Weights of a small transformer language model: 12 heads of 64.
Each number is 128 + 24 x the weight over the matrix's rms, rounded and kept within 0 to 255. Layers, rows and columns count from 0. Numbers have three digits each.

# gate: layer 2 MLP gate, 1536x768, rms 0.0691, rows 499-565, columns 512-575
# up: layer 2 MLP up, 1536x768, rms 0.0716, rows 499-565, columns 512-575
# down: layer 2 MLP down (transposed), 1536x768, rms 0.0471, rows 499-564, columns 512-575
gate499:112148129074119144097115137118091143127173154156145148058152152109123156147122120167097150092196108135121106129155100123121157110096111112098104083141147153129125161128122149119134147103112148
up499:155123129149153120136125140147127132131094108145127128152128105096130112119089103138134141123162127138100128098117133151126110160133103136103118130111132153120130156143153122140121133152145153
down499:172099151156109128159180182150155134137147123144144145139150160157092087151181143098131142109104122126139149161171162120178127112111158114119073110107139090146135164132115103127180121113110107
gate500:126092139128137102111115185121140116169144149119139174103100122141105103128147076163144130143135118119103083123124121126096092120130102163169109117119117138158118112127106105159173120158148127
up500:123136131125085140156103107167151084123140146132152080141139091161163084100151182155153120091123132097134113119106074133121126142153119064093125111134081137113113137129136101137112109175104161
down500:103173138125150177123142098171112175149144115179086173112086105110109159125168107119067136126151130121170127128159144115139114118109151115143101104125160130094141161108161101100121128117163102
gate501:104109126110080094130150115108099183128107143092116115126108117125122123092108102130104179134107139127146132094162156158150139109115162149122140120129125124111121147115103140125085085113144114
up501:144126100132119127130150117110101144123169148164116085136131111101099135097104123134111121116094120134145117129127145134151152104133071135088139153142151164124125105135111146169149118134162166
down501:114096144119117148141131138148146155123132084097153164117127116124127157109109141145131132122113112099142176113107112111108120152153126120103164090129110153172141105134112097142103126117142091
gate502:142119131128098116128122151160086134094104114140102110123158132133136168114110183128144165149105171110126137132121154119134132128095156102105100093028118120175154100179125117124101137113105080
up502:109172124124161166145137135142136119146139133088155119147147105117134122094139142129094124088143119173125118130105151121096126117185093153126114131181149090083102100109125134135157166174138136
down502:112152180104138141139148154155203166113180153111096169088101132126176105162134138103099119142083138153135126125139145116115162117154112125141140125143164111135115147130113109161127139145152089
gate503:132111099126126135104125139137138178162077170085146092136171112138136138123131091163159107108121149129121107106138132148104126094120112112112088136108114132148175123114121093106170086144139128
up503:112130113136114151114171106080107096140121113105152111125155118070096171120153132156101140117128108152121159174137110150129166130150124122133120107165097062133141088139116155143124112135134115
down503:150135132122124144146158101139130139090121147163135132144094141117099098123143124126128119129134166126081139085120151145131123139138114114100149162120115117111106096123106174135085162093148113
gate504:099088110106121100132118112142127154146163135144153136114117098152119137129122128136125151134118158084152124114129097134139148148095109144158132131118106162154110112175132153184136142155131157
up504:140160074182095159114149145138111091140118149119141114139138116097163098129135121125157107158135102149093112143130142143113100099114146132152125163130132120143129140077101095062112122100135115
down504:076184093152127117144092158094131106114113104122125111146094129098156119163129142126111164124152113170106123144140092160141137155164135129083099128181060124136124124103154116150129137122155133
gate505:072135129134130137105108155171135074163135106161148118128162160084104091158091117079145113111108141158131135113117123169102169154110141099134155103135166154155136136088099142135112150110147159
up505:188109108132160131081123074135127131104109152133119095109152151151110143115169112167134134153117151127114163124124138127177079099156150137085166134145160119096108147167148125132137074109088129
down505:138106151149135154111156089119110122178108099128135133126156124091150113093087094146118109137156142128106149100117143145090137120179117134173159133116146095132105138138144114129086173108127112
gate506:159147140143124112100178138122135107127157148155163136169152161120091143176122112123185090099160108123132116125127199174114059125126156125168107144125128157107125139139138088121148138166154131
up506:137111115114062119089061124134134092117103136121116135123140169162121106110158111136102126142108128126125113101137111124133129107148159134160124140134181105120151113139093177144165149174090125
down506:093078090104159154111148156101133148105140162135126120064119130133176147152086136104101142122161110128159159127116132132180146120132123129077132081104145087069104132155153120107082166132138142
gate507:124162132128121116089145130160116127157120092112070183114142122113106115142148117180133163108152143131156144143169116146126121124104103113151146130177137124110124128145123111098123100117135139
up507:116172115149104162146109141158106144079132139110139121181125120125131107093120096107106115157117107162138145129131108116148101123168118089092149126128182132162129142131132162126171123122141093
down507:105141137096163140108128121091151144173133148148150095134141125119128105144158157122149109132113104115128124143147158100131119118138145167152135125097125171136142134138130081168125101134123103
gate508:086135129164149101158161142140147152129143140128176145163105094120138143118123064122133105153105151089086120095114106124201085131110157138100138125153148118171097098114105122131153113104105096
up508:147107102097109127106090116145138093120121139128082134128124124102135106133147153157140123107100124140153151151118157118083164142188118088134093140091101135112140153160095141086096116165118181
down508:147165087110089125091108113146157142111082103095120127063112135135134149136118160136150173115141105146129139148133127151124132131110088148122098110106163135145101134102138106123124161152137159
gate509:085149087140133103128121153194102147109147100091144114123092108093128106163075110154118137096116088122174159130126139130087123117122105113178125120128105147153159156106139143121118170146134138
up509:099096119100138112137125087119079104146182102116129155161094126126116164160100116129153148132139157118148137098134103113169143045100141171117117126145139150149102107146111129101102140100138100
down509:107056097156119147114119158099144135143105129150118167122136128169126087188125114079104131132126113141107105117111134149092112166131142103167123117151114085131113144163131119072192133140135165
gate510:125098147124106134119156129115108140132146140132140135130090136140109122136137118154136128164125121124146127104109161094149138172109115112117146106089113137146122150093132150117134140147136142
up510:137105101141128101127136151138142165139146158149121141094134147147108131110137140164176112161130116095098146127129119131138169165128137114138152142094109131128091118142098130112134138128173120
down510:087131138134110121131146139099161153132147102106155094123150118106111123150197196106121138085191143173141104111141130167100107101150140132092119107166121131141134143151139161156140159106105161
gate511:138109125126124146112167109140146134147140098122146157108101109124121092119099126142137116177162111143127130144160079140146089090129132150152119150129093153138137120149195122120073148126149121
up511:108111091097127134125110118106135131144161091148137150127131122079151113145117118158094112145117129124106142119144118107153123130133125107149186156153096149151121123099138075126068150102128164
down511:131068103122134138088120139163119116099122132127146118120159114144154167104132134126102100102111135164150115110143154105150167172130148147134088113130133144139163157122137118095154094120149167
gate512:151107098083123130161130133136119141153129111138134119131128122138131115148134123126139134113112123154152124175160136117103138086137123114154141091081137138124146111149144080121183132163125095
up512:158079121094141118152113133154114184186108083143109163096131111121133087145171124139120134150143165175081150168144114070067106083118103137137133097126135148131148126128121119131193155181118105
down512:099123114148112137152180137151129141097093134107129098130147116134151179098150162102119123085100127117148148148128146114138131173162176113146092116144059104130141108099145155160055156115095140
gate513:162109138080170148107144132190128151086121130143167115167140140134124108102134157097125117128128105119123135159135090089124123117078154079096097093105110113134134130140126174114154137071138142
up513:092144121168106096129120138095102162108117129122111113114096155128051111115136099144113098114127083089130139192135151194129139158140136097133147134121118123135158118080126124143139111134149181
down513:117097082107152135127136110073114129174067130082088151118114144146137130133182195118117148165133109109128137119164122160123157124152126122134104115125172183137164154114137115098114086150138121
gate514:142121144131166125154140111142147163094139156127123128114164116113160144118160127127103103102114109096140041126150155097159121107150171151107143136152092134132164152171140115125122127152095096
up514:138080151139171119124185142132128134091140163134068162124109123131113102136144143127157127107140118083102098140104113115151121109116153135165160146082130127083116117144124126133112132108165099
down514:124130132154186156151128093127182175113128092104154142156129119102160143133123179110116118135183147147123141088102129157137138120094119161137137169174175126119135161129142125119160140139088139
gate515:124103171158129128127123160148100144136165120132095121114089133103110117125135113110098109104109090100119145099132112070118182129103124141114083142138146140122128171112115112147155110122161170
up515:129121123086118113098131088124117133116102146078159114104143128147158131152139132157156129122121104171115123130079138150156091105133145107105165117159183133157115108139162103162135152147126122
down515:148176106124135119116139132148097146152085147139174156147178128123100128141134117145160147125139167083141128154143136142094147097114154134138137091140119129101115105166111094075118161140123098
gate516:082142145087116150111141133125168124149125167139140144127125111105126093127151151111134167115129146148141099125103125125105111135065097175123129151141113144151126142138079142143142148121111086
up516:159128144115136139132115087111072097103125122180139141113110106098121169118123095125130170144169130124127100111115131132099142182170156144104114138098131117102146095112155119157102140112139097
down516:148144114090139145141112129178072114103147108144104125093091113153168116121142116174115186146145179133131109140128147099091154124151108097167109089127151121148130097122113134172113106106146098
gate517:089110108103103162107125143122137104084156137119133107149111156137128132129112140116164121087118133122115069084130131112092123109136130100129110150091126133141144149077114119132138134087101098
up517:151098110141086127121147107121121106147164110125134130079124140112149129108151163142102139121135122124096098166129160118128117089156146097149121112137139164132129123137132095113175145145139129
down517:133141121115147150117110165128113134135136137139122149162111130143158087156147167138148102111112140119123158088127146126068078126161119116104092117100078145116149144072138145125093142149176100
gate518:091096166100142133126136108110143144135137143118149097119111103128099140171112158138128134110169127128121099131137145170145122093096104129143123122102107139146125127121134140164137118143159099
up518:125143135126099120153152132132122083110109140116131102108131095124122143100134080086132088164095130133124136123126105129135111158102107129141135104152153135136104160128127114126096129156131131
down518:112132102109103130124159129127152123153128140132131160162111135120129116165142115151135105125197136124145136125125167154140148126148114116142113129126139112126125136107116113166111121138111126
gate519:076129158098119106113130160106089137121131082139122153090105147145108159123149105101140137140150144150123139114177120109142134133125114152142086100210115107118124135149133122075118169119126159
up519:127119147123114136139134180114121173135132153113111160134086098170109125186155102110141120103159144131138132106143152142112123099095102162127143183141129151132088108160140140103137127153112118
down519:092069107114097110080142118116116140115126128152148146156136108101136108155083135115151142104135151151081139116148143127128146126110142124151142109158140151147114140142083139130124129137099118
gate520:119111139134095100139078156136120109174151158139113102160072120141138094130145124107170142165128140101100112152158101122132114064167116118138140146131167093085137112130138133120125120129155128
up520:114102104124135126130125138126104155177133124157141094205136140129142143165153094120166136138106156111090112124108125137145147080126140106126130167110165097067093128136123104092121166181144104
down520:117106119133080127144122098116131123103192174112110123089165156123131100094121186122123141118155109099110126108150129104110155153100101151121140096140102151144107181097157106150163088113075089
gate521:163130121139154103155112079096127126089137142155104169114121138145100146098113149106097134142134108156129147119076158145109087103168107146145123145151150114110125139142082148118151125116149097
up521:160097114153157133154106117085081103115104138123127114082125108142129169155121105117125133145123124121133118129129092172120113156143106085142140183130158142102114133114139142095131146072161167
down521:102137119163110093127150133133118096103111147103122139141150172122151123139116155144177108133112118160117097137129149118156151155103129147130100113141089162121164116119114131126129086143125144
gate522:137143109097119108139140166112069149143116120046127175085143131105129144105115144142157098129130108143156121111114108154156132132136087124145118184136063156157149129142090132127141121117114134
up522:142085149092122135100109173147135122085143107072168117173099076148179080177140104150114168091103096119138122143129135122071129155087136130129115135108137086124156102132179133114117117132141097
down522:091144127138122110173101153122118115139124134155111118106101107095122142140168115104051128113156100151117111154153127136108161122160148140111115129141114114101134131086149158132104095144129107
gate523:055129155118095150145174163144140133135127120097097150109152165172121134180062117162173126135097125103120162090094102119132143111100170097139147117153092119135118099151150124164120132133135130
up523:148143091138159093094124140158151126117131154148136134141147132149100131091147169102121161120101151082151129139102165129189137112060139130133094144150092111153162159111092103159140136105134175
down523:176135095152129118078088103115108090101166131118119107153143128156124098158156114130089135144133151164100103141112118151138131163136109100092172115121132149125137102125144099109087110144154110
gate524:162108121142121160198073108121147099126111083160135153154095180149130131154119139154164124099126091142113116111092133114123141118097139161151112134128102125160157119118120117100110089095090144
up524:185112159154101152163044156134116101103162129139166132123169140133161154111144130139143147136112082154109133096066117125111128116110123143129090155090101121116179121093139147102107159054099102
down524:108106128164163146141099138109112129161124106130145120128183157146141109135160150120184140132093116109123135158138123106107134133109129143155135149133125118111113190113160118113130121138083122
gate525:120125150073120120157151145079149094153133137077099104121104144133099158135092203111154106129110157140131111109137137130108125138104176106117105108153124183115146096152089093122155133139124176
up525:164142137185168146097122098168103175115144106142168136179117113136189111124138088111147128146106143116139153173144148104127114134131136107162157153087139152073087160092102151143119140103114063
down525:130170153109137123107111127116157155115143123176141120142156124095147139084103173122133125142154159094143111114146116136135108141128141075138133154131105138143183137167135154104161117128092135
gate526:109160155123113116115127135125148118139124093099158128129116151151137123142148147096099141134112132107169168148138165132099137160142120119091106122119134100061159121162119098119124132180121129
up526:108172123094155142112126122133127163123124117121131109102089139158126127100093157148160130137136165120116123180126131125146181148119141147098132117136111127096161107128109062114120118136153121
down526:130135100118133131141162137124112162145111154148119158107131179174135152127117123099123115122140148112157111097139112115109109125143096121123129088118155122064085150135127182117137109109142088
gate527:138167147113153106077145146121145151164160116150127171152119128128171158144151154141145156104149140145080139109101137143122120132134136139108090146138166122129112110139155120136123107158122133
up527:105151152101135123123175154137135137150153119135159145161154087137146109171129140150157148135112137119073116136117091134154115158104166137126111178126141140145107110177116131142123107155103107
down527:153153145128099099133083163133117132125100141107141113122128156135128093142132167116131124176139118142158121159172145096113143113093124149107108127118130094147190130130123106098169095145158089
gate528:113108119118114145110131143111143097138130126133150177132103141124122114104114141113106135147130121091107131082151163106101123154162107124121108139122111125099152130139139162134134147147167089
up528:129098151121142119110143150115123089158105103125164119142123159113133104147122120140111191111127113112112118133091083102132147110139126116175112116129143131113142119157143130120145152144109105
down528:152185100102093128176121144154133139122146153152143113118082130136142118133125097158095080140084154104140122153105071127121094177122123106118101126156131134161099103116101117106068163148115134
gate529:155137120094145084146148162125146150105174143093159126131121137178115143092145157115131126162123119128159090158128162129128104131146145109098121087105115144124169139122136139115148136140120122
up529:116143138166109155093083094090109134137080135169131107146113109120141133157135099175147149124132144106107128096116083107119159146130141127148166145128141112128151130112122110150115111125117125
down529:115146121155094117132139103123146133145121090148133145138103141147176136115145090111122147144096132115142107138175106123155148099111103154082157128152085153091123116161092133141137112120136121
gate530:122145138118117107133087140171158132154125188146092158156113135116107175133163170156105167093148091121152122173081128127131106149104081157142117094114137142107151139151195090124132150119141081
up530:096090147125155125166105128141129124133115097130141170162116140115106176126121133124145167141138108197122093110130138073139124135119165110113132153151125122124163147119125126111141086118140153
down530:149120087102102085140098142183120133130136139090123128129112123110117086096111137160141163105132114082168128111152142110129115069136131157150120101133106176114150120163179103107121138144120124
gate531:161132198098137126098123146100153109156101133133142168136152154129094104140090121106079121109136154148121159124134133102155094135121143161138151096115111151162157115167140137113119140108146075
up531:135109095158106097150113128155124166141143136110102150148125103143168097121178142110193123119089137093144096113102140108085140119112096133154124150114099118112135146130112123139152139154078149
down531:097143107099091155152094136119120147139116099111126116136085158132103131100139121130096127114134111083119132120194117127134138121104148103124069157097114144138100104164167133074125130098137168
gate532:128168103129154144133135144091129134130133138141141157100126086122125109119136167137133123157106100124138163156085114134131132108147177122097155119135125144116142146116139072143106133147116111
up532:110106147128150153136133105093147087125122116115101125139113146144136132131128131098136138113143176159092125135162125107140132121118119121122121108135131135133130120150124159148095135086158127
down532:147097186103109126146158094115128096163105140093126123140137113119109128168086143142138137140142119089134119119114115119153119123135122053136159155137130133123125139092128115108151111133103098
gate533:119135137147125138110102104146075144089121169121131132157133115119099090115116086107127127167149142091169120134102156091137067153115130095151103133118119142115154147124168135129139150163128128
up533:117098153109157110109103118158073144132144178149123153151086155123107115175164132100094142157151130094160107125117087122150112079123135070167123109123129128124139103102156092123123089104100113
down533:126161132112156134134120105161142109102068127130133101145103089107114110152117093113110127139130119130112114157152160130119123131140112121111115121157105100120130085123140154116084182123097125
gate534:091128112115110168119160166134113111109125087140147112128132090122157141146150121140102143118164138126104124149166126089128119095128095087125091120117131141098142137137123075142137154144091097
up534:161125139141148111147131115164113126141112117072151123122114141115110153150120157106155159125079126142149099083155121174147140180103130107116128138127119157133115130123117169128119090123143161
down534:135160086096098127133081121170125160095150151157088131105094138139112132148136149093142089137111115148099153144113153133125139150134106125107150103145133121109107143137126087108155147159137177
gate535:097138124154092138086118106101162172137145113120156088108112110125143160125158101133157158074112093118152127074142143128131150098130152126136151142147121159158135144115111111140146115151130148
up535:141132140061108143150145122181143155099118110157095121164170145088110076138090182140092167164149172154049171124128127154147142068096099113117102168131123132135117131129166123111110130168118131
down535:148107139132144118113149101114103063139129128122113115130134161111106142107153143106130120119150158127112124120150123163142119113104133153157163145115111105113065149090106105141090135131104076
gate536:156147109128127134104136101108116142167134180126090154106098177113132144132149146081114133100134138126136096111144146157163085103159111102154150130122120138104126127137143066158150147156137095
up536:125098087085149093126123164124126120149094150166145112132113153135142100136126124138128086122130137120138169113136140101115124109112154103146136137104119171118099151103090105138118139168125123
down536:132186103149163151121095144090153132107107095159155138108131126112125098081098092128131101123088117099142145152116153181128135132130116134131143101143147101142153109149104120123148100088156154
gate537:117138156114130102141119165145159125099104134112159103160114106153106127138083138081146124171167140104093074112100097135127116151062118132133148091145108138136109148107090162156131147111134109
up537:150140119104166101150090143132081136096106138155122145135104069173115110133110143121125163143143156092148124066154147128173145110099131125116120160130084137139115120104145124085138141146106123
down537:111158120125135185129129107121105124156128086143137102107142107129050098135110136090139109160108159103122133094090135170085123150103096153111140093180077151123149115178129116124128128151130124
gate538:115165129116107114119108086108148126128127124171151137139112129137107158136100118155122158149094163055116093116136156157135124123144166157124097086147060097154115154104156078136123083139186111
up538:154139111108106107154138103137109111128154116127126176122131157080101126113129177119062087150159134136077130116150142126106144101159156128143132116119113117157124079087118090105104094155090134
down538:141114094134118123110114153106090150159100115142140126146146108114095141121083149135132141162169112111141113128149149100086118150104160137145087128082144108129155138143093158123115147130132142
gate539:150141138121120123127125143086124123159137088141105118133106106101135142148149131148118152130172138143119124119153122126116144089186126136128104138146142146120131090089107129167126133124180167
up539:122138126107142171138133123149141148116149115103178162141123153148125112123090121149075125151155097130178125107126152108134104143190125140123141115114165129140149132117139142096094139152112088
down539:114151117147131084157142129143167115137110108132179128141121135100154147135149186125135145161147126086142079105113122122096106112158130090141119140120155113132100139116127122137142162100125123
gate540:093118112078132104121115129109097141171151109106101145142127072150109123168145148143110134159129156118090125119108130099133180089133141126116148075126149128117129100157098101157106146140133129
up540:087097146081139096128139114149123119143174136086135093080144165185131095148157114121102141158112117154135132115177125120155130080107130134139145106138102123112120127146108134183161101139120095
down540:173057111122137096144146122118114147121112137123135108128113090099165115101153162105154094158125110137129125097098132164157107131153114108133141136167163136161127127108165129156094115095093106
gate541:130102135140149142138138116105130174128144107133112104138085125093111117099123121130146179100072101118140074107142119109105095122130120128180133121139133137119135087181164125111128089123115128
up541:135146094193115097151134101173099070134060109126126138131129107138102141136094136129142112101118128114060149158134132100083111130127150126105136149169071136106124165129104139154114116128070177
down541:126142094078156148125122125127100116182099178153104153091128129148159158132120123154104122100150109123146129125122119099102151135136139112133120157105153097136087100114104112121146145124105152
gate542:133121127160115151144183137151131135138079141147120112130072134114115144136136102143110130095126152122122180106151103146181154115084159088127124167191127181161130115115122124141139098132097136
up542:122152144106129155141097177073160093129117101084142150130116122120131107123107128117157116140132126136131115132144130147107117137154117179145163124112126088111095127172171112127120147141129085
down542:086120143158127108169120138132135142108107100089124066158168118151099103135145117115150104120134169095118192107105123118122124113132131159111145119092111142133128136085102141178134168140153159
gate543:139154148137099121142100110154142110147132120115169123099113091153114105116160122152097087150104058129107156121146111126097099119103138152130145113114127125123121155119172113169154115162128083
up543:111132126111147109119093130150152129143134176146117108172150130124134130138116141118093159137114110195126141149098177129110154147128147123138112142172131099130087116098147132148152158129157166
down543:125111108128117163102113100132150155076188123150117136128141194100179104166118106115114114094072116160109123155170115113148181150165157118125133124112126155161118128121135140126108111128145149
gate544:104142101110153115104150128160134164155125128102157126143098151139122108140142137169085122075101149173147142136094145093118142149103142124134092143140137102136114104049149136155101123075139070
up544:144120135158176161103074116124135156117102105099124144106140148143148143113166107118102121117161148119175133089090158153111167109101111125078134124148143115086080079116133119124137133075117136
down544:109101140097121139128129125139115145095114126110122088153089153131129125111123131132119115128151134125108138115112118086128123138114138134128136122098143105105126140128104132092142094134077089
gate545:105121144124085151146117111130160050156064174127125121109147121134131136116182147139161096158103147122141101120135086094128117144149134156141112154161135133148095131126158131148128111119035127
up545:094119188139132169114122115144163106089127168104149136103164095119131142096202121136146129185098097073131131104126117084143125103134142142131145120163124133147134130116127160168142124124087172
down545:107105108136118105129119174153143146165130146145131135134129125118115140146116065124120155082128119144112121096107115128093143154166126122145135133123148127101116122166111137109176155131132116
gate546:158126157143089122146148102074133092118153133110142094143091105141131129173118119129105178169155108154127122131130166115119100132154113152139144109130167173111094118168144111153099105102147152
up546:135126143127126123138163109050101100110136148109122161135146089135068122163116101149147114125131144139109139117117139120139110109177114121110123164131112126092112158124159128116103127120146115
down546:074098121168123095161142115098168135143129123116108135152151113106138207071175101109162115102179142133149128119117129130119134169091142119154126146117138125125156167114093069165119127124150110
gate547:142116137108106139126114144090153111163112119112114120156126140119139140159103112152142127096144096199110186095108116101130100176130156120097098112168131098081155127110130141117145118147145150
up547:129120111162153137131159126131147168137126143154153127135104125119145156156141161114114116142145123143143109123118143113084114118148149135162143157158076103144141133155118142121131141133110158
down547:111092131106090131122117108132159112094141161155137143099110101127152106105128117169151146113110173111136113108138171154171136095140145126129129137108103130089104135080107108121134152120124143
gate548:100155134128112108126093140150122139130161173119112146160110145128144086118131129095143132144166099150108120134138128149135157128103127117082120101129123072103135143140122069097151122148175115
up548:113127160145150102162105147129156143148148125089156163131117096110133133150093123150156143162132103114140156091122145147113095139112109156133149099118135102101142135156109112135131101156088101
down548:125104146141153131191124146157137136115129143194131118107152168106144126114158123115099084117137138152140157164103158131146107121134128116122156131139165099112142086115132118106145151148119063
gate549:125134071145087105159143131114122121157171148139120103141124142132110164115116162138117136142107144136103137105145138117135153093151168129158141153094092121134155112132150161081132125151106163
up549:107107111145107113136145173118143124156131082120125115171142142097091141127114157162163144112094134055143118144133131114124143122123148116167113155073113102153112137136145119079117089131108150
down549:126093079124124130154128144113113127100119143107112155110108117129142118136116120124129121124140119127109147119127159164168162129181146108090112142167122160124182145105154105134137164119133115
gate550:120095117094095095141097156090179109107137157142118169186182103124054149110149106147143134152120139113130149058123124166161134137094142139118114152102076106182078099157095141134120123103146137
up550:103194093112110124110170175096098112130159101113116070133084110142157183127142154118130116173133139125101106165096118113090154122131135086132165129132110155122157096120142161095141041133116170
down550:123100113111115144115097140128155159164143159107110137119151108156128135156132119121171110118126123123152154116139154147111130123138154110132105106132185116121136118127150046111118162095130181
gate551:179147116113112139122148143106140134123219123173093115142115124082111107106167131123089116125092123142112114117095124129156133160108121160124118091126136132133131092103129110083126124124081096
up551:141115125118113103130166143137126124120137120151119137132147131106131161137136134111130125128141111107101147135132107091118152045143102110163146137101119111124135125115116123123152079121179156
down551:091113151056103135154070090155148144069088113101118074131104134135122157120169131115122110141174162172137149098107125099119153126140101159169121124137132114121153097102106121146129119140104150
gate552:151165106093122124114158125097133144157099134105173105162120117135131106084164126126149099129105145126100143155113143083124163057107138128132127139110084127200109159099106132110109160124147114
up552:117119134146124115124066119118147088116145167123090115125121170124177141118146115104147135141180121146105123118105145136164122170118098132175124097123162102091102101143123152115130147126125147
down552:129149088123102154174155107103103144145098143135144138147119127089171105111117117099154131100156133131137158114143122121129101160086142117099138168111065102111149191123137140141133138086132117
gate553:098139136138108068102153096132143135148126107146083147105132156138118140137149125074135153112104100113147114103095134124146140144115102120107117085109155122105151152108137092111157173127167137
up553:146167145111160086104140089138132132122128088094093136144127133163118148113138115124103144100089124084138105113134138116124122101180122151111075127175217131089142138149116103104160130124150133
down553:115105088167111123133170124118156097145155127138114131191139161180109133144129187076141118101181112142151116139143093127130135125106125179107155125091116111155113113136114159142139115099149139
gate554:101107099115106153124150145164130125140091093136131162115113119099149144157191104137149131144105153088119140064138114162169135133177064170132085125102140111147142120131075137127125165134080154
up554:136180108143110130080132117164085152136138148104158110116133147175117101127135154160105151139140094126121099144096138173103157075133141162118178091103159133079128149122132128124127161116189120
down554:144151127117079137093142105093079134111111160103110132134105115137142162143113107125095105138170125141157136127111154130128113122121100107124134107112151133151101161138116116131146129114125144
gate555:106084149137137067150084181107125168136129116120109116119086124159138148145196099117152086115122123131107130123106123129183141167132123132156115098126116135097095138189133158151121134129145111
up555:140134096136106161127140096170118125101125108134131088169136170140123136173107171136089113136120121154083135154162074094136109109120132119140191150154158087068145161137135120107136158154130108
down555:139171107113141152124080148143126112135133117155165116163153097161107131139170142171120145097140157119117101068151145133122135102121096207175137131116104116146131114124124206099119142139135133
gate556:163122135122125141134122129110084137164139172113128138145107098131112066132136116116107180123154137141161124139091091122102113112150128122104078193158092153129133128092149118149131075090132131
up556:119155168126130141123127120154089162145121123115124111139125105087142100155121122104107116103087093119079165112113118121121154114160145127184153148165121120130103135119134089131132135073129148
down556:163084103108110122108119153126131133163101108117158151126153123148138101167152113102191141107181097117113125145143148106128160129120102152117179186100114127125101152127134151144148074114076122
gate557:143115135132146107161135111149106154112115138089154165103098101079118099129128114102150124112098123126127133128130155164127129131116122137137118116124124119122116157141113130150168121119126142
up557:166114122082093160137092129102166100122167106178093111110145123167151143157090121107126100096145141110097092120127135139150126119146157103129126120132113140130150084133163178122128148093140130
down557:135118112138120119102141149068122098124126108126149071150175131059149102108134120169114103159160148170142129159125143103084114129136134109156105142133124159136163096143079159146120146124152090
gate558:162100145133101172142115142131122150075097125138157093152101117117142100146110134149158126099111126094126144100122143161142109159120132169140099128168112154138105143131120128140141095137128104
up558:090149155130151119150146120148173136123175144112142124141123098115119123103134140149165160158148140165120100186129148150107088136126111140130139142156131125115177127141102177142119120096142100
down558:107108118140110105145098091107128142128127123098111167071133146152122104080126146100154138118143162091133094126163135149184120094125135142134142137124102106156135104138114121104156106151145145
gate559:133148148124125118110175163117135153130137129105119124104121142138097090128131114176123106174176122153107111145165117140129155142095087122099184122126108108107150111120167112100130138111151128
up559:106093146108145137102161165170119091143165140139118140076109140148093110145143099126166109171113155134146113128135156152120123140104137086151147182122167125129147107107080104112138136111131126
down559:069149132179161123135112096100155076140139113171142134152081064134128150109143110168166125146133130141107139133162083130157127089119161143154170162081100124099161120163121163119129149131129186
gate560:095109069133115133121103152127142126116161094145127108102140129129120165098090148123088104115162131117123136136151115133126093173145146125098138112122143149121080130142126145092122112092119093
up560:158106131173113146139150159110127158167103143103134111131110103157139186121178146111156122114127107122162176108103140113124100132136146119102142171138118136153146139139126138128089148109144150
down560:112140117111138112149114170100099144136092125145132077177106120128108142101133116099084133121125120126132127116153081082141118102153150152122140141126147149108144132109173165110152121146095123
gate561:111107127142134129129135134115119126125140135153108155092121068127097095127108102125141132110122140118132119131135119121156159119114159159131109092126098151166105120155109116150114104138095129
up561:107109150112122108125169149163135136153099176160145112128147147123138105104109110109135165145129104105137131119104129128158133125124126089125146100131174155121096152093118122125149119139144122
down561:154097131183112156106138150114095130113158135096137096175115155144142130187168118135151115090095113132155163121124139147132134082100147119121111141100154109119163108148077114151148137129088118
gate562:135118135162129153157129136174119175134161118123145125122136145138139113174139147117132153151130111071164068075149104158135137149076109104141108123143054154118136127148184132119134093144095119
up562:085066142132116101164133135125125123118171114119138120130141135109089090130047132136156133129117133115143093092129083108086172106134115100129147184122110108102092072150127116075074129200080152
down562:131134093136133158089126157174150131145155118173135115146159108145144118142091150144135138101140146107172113085081147147135125119120156123114157113144119128134143134145104160103131112148115142
gate563:157136086127105123187139151100111126136151141149126124145150136099170164124144141141168103113149131156108083130143099130131145102103141103147122094123141107124158065107136117150147142119124129
up563:139116146146115102089125136107134115149103134125104107103103110146101138122107174110107198117114114094123120116140193148126124118127183116119112163141122110108083138147122125136156139076089110
down563:126165130135082097123116123178165126112145143172093104110138120092103116111108116117113125148110147110093145095122149136076106182172112123131128129138160137144118114158143159136144124082111096
gate564:129158115104120116142151133149145100098089109108152151100166108106130102118112158093119106129136114148126126141191093163095139079102111121113169129123115162120150130129155075143116171086133162
up564:090100096135107083123118075100166165116121096092136130167125164168156092107154123147121110138116157138100091146142117126096109139156138128146147158148127091116140128141112157112098088141184161
down564:168091109141138134093115126107088081155136112154108127139142136145115103109144155162126098146124102106138150126140125155118177163138088173146132095140157124087159105113113158098157102174112113
gate565:102124148134063138144126101144116134154124113140122131139119143131119109151172172130090077106167111148153111094112115146073136117121116161150102158093124143127128126139143129118099148124137136
up565:128121109150136105141124091133154128118078110115102131161165120129098102161192109170126092161116099167167101127099138110149126133118130135093125113132094120133079105070159165179117122088137130